python train.py --n_layer=14 --d_mlp=128 --tie_embeddings=false --init_std_up=0.0625 --optimizer="adam_variant" --beta1=0.9 --beta2=0.98 --schedule="wsd" --decay_fraction=0.936 --doc_mask=false --train_tokens=92760000 --steps=11324 --dataset="wikipedia_en"
Each number is 128 + 24 x the weight over the matrix's rms, rounded and kept within 0 to 255. Layers, rows and columns count from 0. Numbers have three digits each.

# layer 7 MLP up, 128x64, rms 0.149, rows 88-127, columns 0-63
067095114058124179141102140108120145120102125115166126138109144127097135152127077144089084154170109123154095126095135124137151150149126126151140160119127111099111142178065181124089122135115180
191115089128153145124155097106145169115131112115097128086125105117102106136108078123132112132130150135153115121060172137128148130086144135070147064089112133120096143074103126107078120152149133
113110130131140168100108126142182124112125095118137139153121146139121118147127097077186108134136097113160100153123115116180096099124090127113131136163123105142097153105164104119147154123130107
162134202116094186155103179110156117153108057134190138130094076144118113069143153172077127158077095104105109192128082126122114118087138110067148165111138080100107177129141139135116116146113139
097107198074144090149125109125142160154114112115114134146143155106132136166127196091135122140104094123173178154156153108138152153098125109143138139149134117180147122131121135124139095117112119
111109174128124071126079164090084122149152125129083106123089136107109144113134158152079115110110114104200086155130086121116103150109115072114141144107088089111099117106159157103156095089076111
090125149146156100155120136122089165095114125075111081136112129094125124131161134132127125090109120137151144109128143101119145145104153115138112102188165168100161119188098158136160116163131154
058138135104122118127149138114068097119122106124135138176086150133118128133162102132137132160112149159138164194134125105140165155098138091122164141148146202157133108114130165103128112110159166
113093118126114202091146177112173090165134146108173113171189150092116149117152120091142148160142154146126135113168158132112146116121132166161146139137129090120119135125152116142094097075160099
091102159141123153169127127151117139150104120105157117159130122146154109149114098085090144113150113118136150149125121111150127117137090102122138101106116163170161096085103113129162143136118124
099110146121126169136120149094139124115103138133151103122101110128116141162134112096122124129179130139168144108136170152149107120135110132124123194124076088121104094156054141133119127144086117
068148136151146123135125086115159115098134142142143171093104131135123126104144091098152128181191145126159115121134126094147125126111117147148134166108090087140121135116122089138116136122153139
156141118123136129095140109125101114134165131126135130147103139144129145110126128171122101090163124104153133125106157078161135158131104145123165156121146197110157088152093090120143124145086106
103100116109128142130111093108136121103150146140094103107119124135121128103118116125146121102134114147168122099134093138126093163158139086165139125107118152183114087131127097143107154176180117
112163104112115171138125141131138144118140132157148136117135129109133128152126109188148120146128109131110121115129093115086141153117150116119135154117069124114125153128101115149098137136130145
094136143153147154112141170165107156131116113125141147120181089104144122143133137068106132125131098099140156126090095118156126145080122136160121148144134106144153125133127078138151098156162074
145160090178146140149118119144118155107128149140109146133174143114097126118092164094151164113120134157136122094162127089094124126103132113076130143129114160143154181137119150110138126116139146
141187187130138109156138123132094116097144115083172098099143110098134104144128158137130136165122142159109101183143131150128124112089122130097111121148146105132108139142122132134112152093139129
117127134085124133147163140133149124142113095144181152145128097128109125151107127107119120102128109109140133129140112083153102130098135123113128155118149150123131135098162142143105113129147128
158111146108113162130126168121106167143118070134159151181112132144120124148106132088112118126114085130097157144121141103146114109105183124081156137121110164103133154121139147130132144128101119
129137119067133110125093120126154154166165174150106042121115118124126096105134119142136133084103155133148110119136123144114131113161136177141131087109122122146114157093109140095112141117128180
170163145104136107136101116154164103125126087136115096129148110162107125131124121117149147096112148172132195174120130132133156071173099158127166167159144128123107127102114133109090148115127152
097146133130095138094143158155102120133079134093128100150123111092133113105135125142150137131147109149111134093176090088129093084107123141132103112121150119108129145114167143083176144104114082
127100113166128104134126145064130118106124079162119171147127141093066106157114082109140152103118088112155139143157145163146198181158119125142146076125098176158105131178107150150120133141153131
178153137142105120111126138138190081140097129149159122148165171102118112123134127115079146144087107108120148151164113139103121163074084130089149132113096138108146109117139127139139098078148130
150113103087099131116117111144091177127107159162134163141106069179124159153152140118096147118082153115108139142085086099098147167152086105097139115129133140143161158184126125125090100105132159
096122111108093124162119173131103128162094162134106143108166156128152123172152110112096125131095126126120157163161120125064115116134133171130146133145130151138119110145120174122129151136123121
098136127111129133102116106121123046092106191069115141135143131153156122145105134129127115133179118119148094137117131108159111115170119129180118144148108131114126107133096105127160119146105107
119109101093086141074158085122111149176098148155140131153162097148086094125104124132117143163097135156156130124159173134120122126119148089136176134112117134085108146115147110155089118120133104
112117137150109100155159122147125111120123095143131159135118089157144093152127122146085143114150143116122113116145129122163143121135137144126112124159136138131141123114131079134113098115145123
097142091119107121131105134147156142126170105175130143126158150107111109132158136116143145106103091163119142161160169131157149186126100144117157113101131169104164145119135164137159117065116142
124105129107089136156130096094136077096177111165131136111115116115099111117119113118129134165138156109165126088102101137130135170104135117149119125076111155137113070151111137124086121132158156
100140126131167142095142163177121094156172117098165172155126127125123154116120123120089064148138142176127131149147140116138140115156120160120166093102109155133083107118095088137141135106159118
173117160152126168098105107147156136160097143151095133141129147142100106116119145147114161109093132126135173132129163141140115112122145107118136140138111118112159121119086105123128102123100151
112109120134133136088114141150087144151104184102142128063116072152144139126113152150111145134138156126138127125082128155119074108072121143160129132149076107144109117112155128119157104096095147
139115090126129085179112145134152087091130138149121132116157130119137120139195168069127141128114124145119137159134138153122140168142089128125127129125161144135166145139126128126120140134121141
171123105109136145128170166112081074150144130146093111108092137095115120139092129151121118154151136133120113154114103135146108084130114123124129185072148093167112104097103125156106139120121106
106167114128109114147123143125151099144158131132108073142110123129160125102117166127125121123128161095160126128106151144133133133137147102102126106071131119121129106174101143124150136104130111
112131105130094079118154150101127111135095097143130150092109122134132138180182145124140120138060144124151154133144121146158168119096132169118120101160148111092111189108123119160152171148124127
127130153106114116087103115104099143166149160133110126086141160131125127107132135131154154122111159113110163145152134093123131138158165139154145146122108120128143121145117111122143065119155160
# layer 7 MLP down (transposed), 128x64, rms 0.124, rows 88-127, columns 0-63
101140131112087122102129137113118135086114134130149138181099161108117124157128115118146128142172170092115089164157094129124127129128156120141216137110127144139177124111118136191097119116195165
090117136100102109123129099109095153126157124184140105129146122112156189096142121092087066131131109116152118133162120097103141144152084093125072156141147125173146118130122145149182157129146094
167121104157165111123133112131134143119151182097163121116115115125115145152125115130141113143173131111115134121174130128124130103124123140148100103096102129115177161098126103147120135208108146
166124145127126092165113144155164144124099095141174129115104078111061112055114136164102142150107121097109083166129061113118128074090141090139163178103158131119156149125138162116153127203130155
109103099167132171132114105143147118129134113090115098110082126100190111143134094121101169110115124118133128121097110115122058120088122114167142063099133113146155155140131155120135146130143146
097137107130133106102133123143097156107075157128138117122141123177129065132130119115195111166133112164115154133146121154121127124144142181124038125149162163152148123159141108104114154131153146
088160153108125147166130151166104123115119077101162128122135110137121067138137121156149099102153132150150172141134139139137108173088126126131076122154161140095084113123083137116152132085102113
172153125173140136134091128144165127147102131121167130080156136111171145142128145154102132086134129092136138096110141151123119127136140137134015088124102111107107165135168101151120128127125101
152181097136136096128148099141114108122090131125153088133105082136130158091122155149148130109097148106139108084146130118105125147126165141129198112108145116120083114103121121226175122131082098
138138111121128129125123140114108135098136101078132127109118140162137126123147140142086078107080144139086141125171145142165106116124131131146068157128088117113108129116167155095119075114149158
120140145094100107133148084124111142132097122132145119136136162143092092114126132130119108109163136104108132140115140098121117135147151103104216125150088163143162109124121115199122103106157162
089106154170150117111085108115109139151122141166121138086136139138108096142123097095102107152090121111152126172142113094118114128114119153067085138109141132143126106166111112082122130111153119
123140144146173088164144135116121141136125126092165139132144116117139143120100163132100128120126099146098123106132101141128112149169149122129044138122099110126098122077146129109160103160156133
111132109119059108142132111137117108124135126139141120135149123125137145126108140149165180106128129151131103136124142145126098122145135095119149143083161148110159136146118152190129100126119151
125156129157143143129144135150137126139116130150136135124137123120120124111120106105099094111112110125101151117119126125164141113132109158130064142122097133142119104161137126079147120145104108
116146105131117154139141106099121149166114118126106131129130157175114142088168164155123141149116103131155109170150130118141130114173151086135160115153132101121099113076092146126124158056093158
127100142142118127139099114107148108125115144123098166096133124141088124147137141124150135147136110196092140138106142110097124165135092126099107131151103118136121152139128159098122187163137113
110138131104202128148125155133117140117128163082147120097091127113124126081157123127114101142115141160112131125105096123174128149123114139123120112169114107147129115133125096109111133163171160
125084119100137103142111102119123141119107115147102133120116146107142155136137161130152104142116123149113137131110141152127169125140111097124168106127111112111132141115087108120121095142086101
134140125166110140106171160144127143144112124134167111164163150126139138145095146085123126118100089100095137143119109108140115119119148100139110154085167131065170098102151113139128134123096105
177116121198137122107142145127115144078119112134125149066134164109096136136136103100103103173162123118117117105130123106144155121097176132135110143129155145137168136169121100148148165188102068
140126154156125166130162146107057157114132106117122129090073100115102090085112101091141112150084131147162123126144090157144108153101124101139070125122143151136140120140157113100126109151133153
113105141099131145179099125159151119123138135141155138187102173106162140098155133084108157119137146112136140156118105131124119080123121096133182129118097112111096114097138114197115125067173150
133067121127160130168112145139149102116140147152096146091118122149095134098161118156097053130142142119141158185083114123133169109110126127148050162167102160125123121118123146090107162153129147
173112097099137123069119126131175114121128103117110136154101140103127082155121111152127094120138113118144146123162111088108107138107104161166104119123125093132176130172141128118094129080086095
142110136146066123215136164104115074168128117122139144122128126102142112077136157172122156128074080136111104128159152114147100113122097118120141123169117147142073107130120130191118124135132119
144140154152078146160110180129161114145167127131155135153130149111148108160116160147123156100124100155104158134155102142131118098141121125129142123102121107109116165152108117152119128105130110
134154158151161133110112114149151122090152163149137150156138126101130153155155066112137152160104098168114127115141144111133161078145122207106124127129098131121113129119121108138136135137132116
114168143100071116155135139133173135185106179128137116109154132120106089162090166146162182119099157145117135122114139175133098114189154170146175109109115093097136143116118145176163102080112167
122150118129127102139135108126114126121136156146123108121136139114143127137102132116156162105161135101144112142126103120100115181123150135128138103143110159126145144116098140158133141135099116
120142142101110130142155134124130156115160123117124138092127172170131091169100147136086120121106203107121118145094158166152131139181144134171078096104120135165106140150121123066135127158119150
137127110169172144137114124145152137150137119104146124121167144126166118132144144119124042111125095093147146142115115118123135123115084147154094136164111106156087124092156127067129157157133105
131136133145147086150170100152156165147183113095116114153039135135124122109121134103095041137127117146142124162171117122134096142164133149133085144105113167103114097115099106109113132146153131
103135093117106147138134129172160103141104129135108091142144146141146114135134153148136145098113139079104107078111133140135131096129108116076148118122113125123170106127143124136121139125099118
120151136145095131119108100114104085146100130087132084174115160137129088150097135115170142144131161136115071163153122135068115129172179113123139151143172110140121173143104149165145114111069144
128107145145125115156107127132127141127163111105119110114122107142088097132123097120136117135142091165118139135082123143119125172169087117114081152128127146130093113130143137104093118152094150
090137147166146100142114106155144151118138130116143159176152114164169147117136142131123071134101120146137130144154136133119126170143129123138154067155110153113121141135123130089136133118139115
146150115115132101144131154163134115109146131134143143148178121130141186136102144125119171132104138118110136122112149118122135109105131164109177141108114118139126107101154107184128161129134150
097130148124117121162121132119111130138152109147070170110130085178106128127114158139166158165130159128116123125141135101178091134140134130109155144180165109094135152175098124151110145124145130
124119112139085118142134119115158126140128108123098093110184129106132147146143131177146155131166146092158089108182096121144126118116176133146138130092165134129141139152129110171136122146088108
# layer 7 MLP gate, 128x64, rms 0.162, rows 89-127, columns 0-63
091122165117106143151102168151142141117161135138138141128115156147149137094163167133093124136123070114094128082177102113138116145159119141175091177163142121162145110120156151111153142153104108
130169086114106143154125128154107111134121104129151129149157146116116147124134104127163133125148100117181078137124087141079095141116108147131133117128124102120094103148149121118140121130126077
094096131097140134120079091121100164100141149078155115108094128073170151120146094171108073099134130133167124144109126130075120162130128141098074136176142096158061087147154088110151109118159114
155110114127132131152140136130103128139133127109134059100143121104118114123167131110137144126110141115101095122165099117145115142112086155157128169129108094136164126189098167103150145136125122
122139078131085154177192120142138127118098146144141154113184141149099118173145074088158137160123139141106151125108139119170135075114122172143133107108122159143151112127122114137090146137205164
101170108106137128144145156171115132127142116090160151094128135104146127146106103114197080109140104130150129174144109162130122156092142135135117140171141116107077133088104107120143140125156111
126152118135102132110148150143118133132118135149163131125119116129147103145147193155115141160127165174124118134147107117117104071095127125112126191103135149138150143134148125117145080121102118
103086121097106166117145168093173090123115126153120154137180207118076137133188111107104150166116134153102146126149130110108147155127106158167112138113097141149136120118163148121066113104154150
133169087120122106130132133132170138155116125174150125122156158121130106143168143139150123148086120134162123182146130124118122089125100123093143152093147166104107102120138149122113162088138134
116138120135118152121132127118118116137115137174104112096152126143109111150127104107107129098161141121142129097136173127144082145128122126116118187131082135116140088149064141146086141170111155
128139137096118127095102121141102132134170147097112081120127134161149120121110097130089141114104121136114146148113120157104132135133152147164109094148192176147106137100147149111118136121124162
082159146151104130141149160146144102099089118129135140112150158133133130098155143078108147166084113126097106136143089171119132114109135108121069131128120067140080154147145117115135151108141146
108093098133095137123143109131135141127127140146124121105119130115107133090140126136121135116127118130142095114152126148116114144159137098119155118082124152163130098130115147148128135142163132
152086147154130093134127125126121102130112118096113108135120149141110111125137167076078134124122124122152150126115152136155125103131135143144128086124172142162137106111153128119123117127126132
093108096138103115101095142116144165143157156175130108103081120202133110147204090144089139143128156127128149102131154112127126141118139133133147109137127127156156103146172105116152162119164122
091113156113108100109157160111117097122157088124098115123114169117129127149158097130091097120140142101107091119109109149140163159141135157177117133133132107107115102147145082132104146147123126
117107121105113166115119135133121128145130144117104130154111127162143157110169066129138138081133077114173173128128134084141122115155116128146141123131112098141129119141133130119169136168111109
099165131134124136110124172139119103142154140138124125130118148164114140166112108142133127134111157112097117116108121127106119160148138138125138162117116107139088111154124123131153127127152146
097154125133162118142112118116109140091120101167148161142134147122129142079106137167130122123143113155161112132141138126135115098105125139103135107146095116124106146101161159098116135131167108
093157100158105088080142137124148092129136140182131156109105140159125110153161158112109158150122158118089126111123149095145120142146152151112139132138142175128169060101107108169119131123142148
097078097161119134144145141146115146128116113111138154101123179139147138122165114119116118178134095102125116109140088102112112172090144103125093103109094121160144123148134124164176113121122106
143097122139102098081114109111089146126138149143107088113123118163123096109084123205144141124152102143100120141147119117105111126136119152104102073144177153149142115145150145083138123130111165
130120148090170129143123152181132126109157143106107128057133154152135143112167132115108080154101142163136132134073112082138127114132100105112089167130134140140132133084129156065108159127120137
099130121157116148151134134115148139145132190149111126107144153120121155140150165129107146156133130135105103126129138141139156099157167134133136050108100115129112103108083152105162161145148125
121163155147160151086134107156145121116118085143158113102136132172161135128112115092139126148123092118169173183136120145107120091096121109152141130149126079116164086093120154090126166114091077
148093110119121150143125094150074149134145124137069161120146086124146124132145088149108113115132105119146126114118163140072152143119153162165118105141168174136148107111140143121144149154118137
114172150097164170128088092154115136119121157114105168117104128146127134126145110135119116144144098108088190099094073078098134113172171159153105152126096136147109138115137079120144141134117162
141106110117099131119145083107109174160133121115111119131170094160097086073136117092063115185115103152167164108131120106121144143123139091145126118083115164115088118084147122123080101170128087
127093153139117127144160120140139123101105105112126166136117097116135121128136131166061138118134129127133104117131121133150130108139137144129107115180135107134124134131122102122125101107147114
123121161111144101157119142132101084113097174146099110154129121122138148137138156119128138131113102131141163140129055076094109097127063127110108156174146132204135129125140110149110161157122133
156143150142178144139114130149107159148104126079152116109125174139152126151159139082114067099115075136118143152110124084131131113165118115110107140151124116139128163053139128080154153138083100
137136141146124065201126116082137157060124092190076120102135139147126109092149126129126139131072068128122099137119108058141116211125130128171066143132103131177159126132121139080117157158137153
177124175146133143111090103114114152128115141120068132110101166139077126112110117133116156110117118138150173166134145126126120137107158118125115113128101120131127133131068128110129106132128141
152118092112144131111130170146142146145172124111127138085127134180132168114147129130105129132112137154137172099082118162146115143066087139135093156128072155157137107110138106065132151127128147
112132154117136168104135126106069184119132100127108162135114165140100143144069127155105112118122110083122105122109099086113124107105159131141135121150088152127101087129129123114143143120151142
132128122116105171156133160116174148145117127149154139144138120164127118146139138095109143126073131115091165141121121109139138106120095135088148140143088153125109116140137126118110166099124163
070125098156127116155118144133131097129148133148093119090096090125138124117121128176122108121132157123154109129082122146113115134145148107162102110087130101159126137191102144128093112131111125
139137093147138102116152110140150126112129117091185119093123159099132117172195154114128112124095137128177119161126090125091148107076147126092113101161139135120115115179113167117185161117135120
145131147120117111101094116114120130164147116137128137078126131138122134098154134136119144095098133115131190132145137082119163141169139122159119135133106137137133111113076129113120114106154162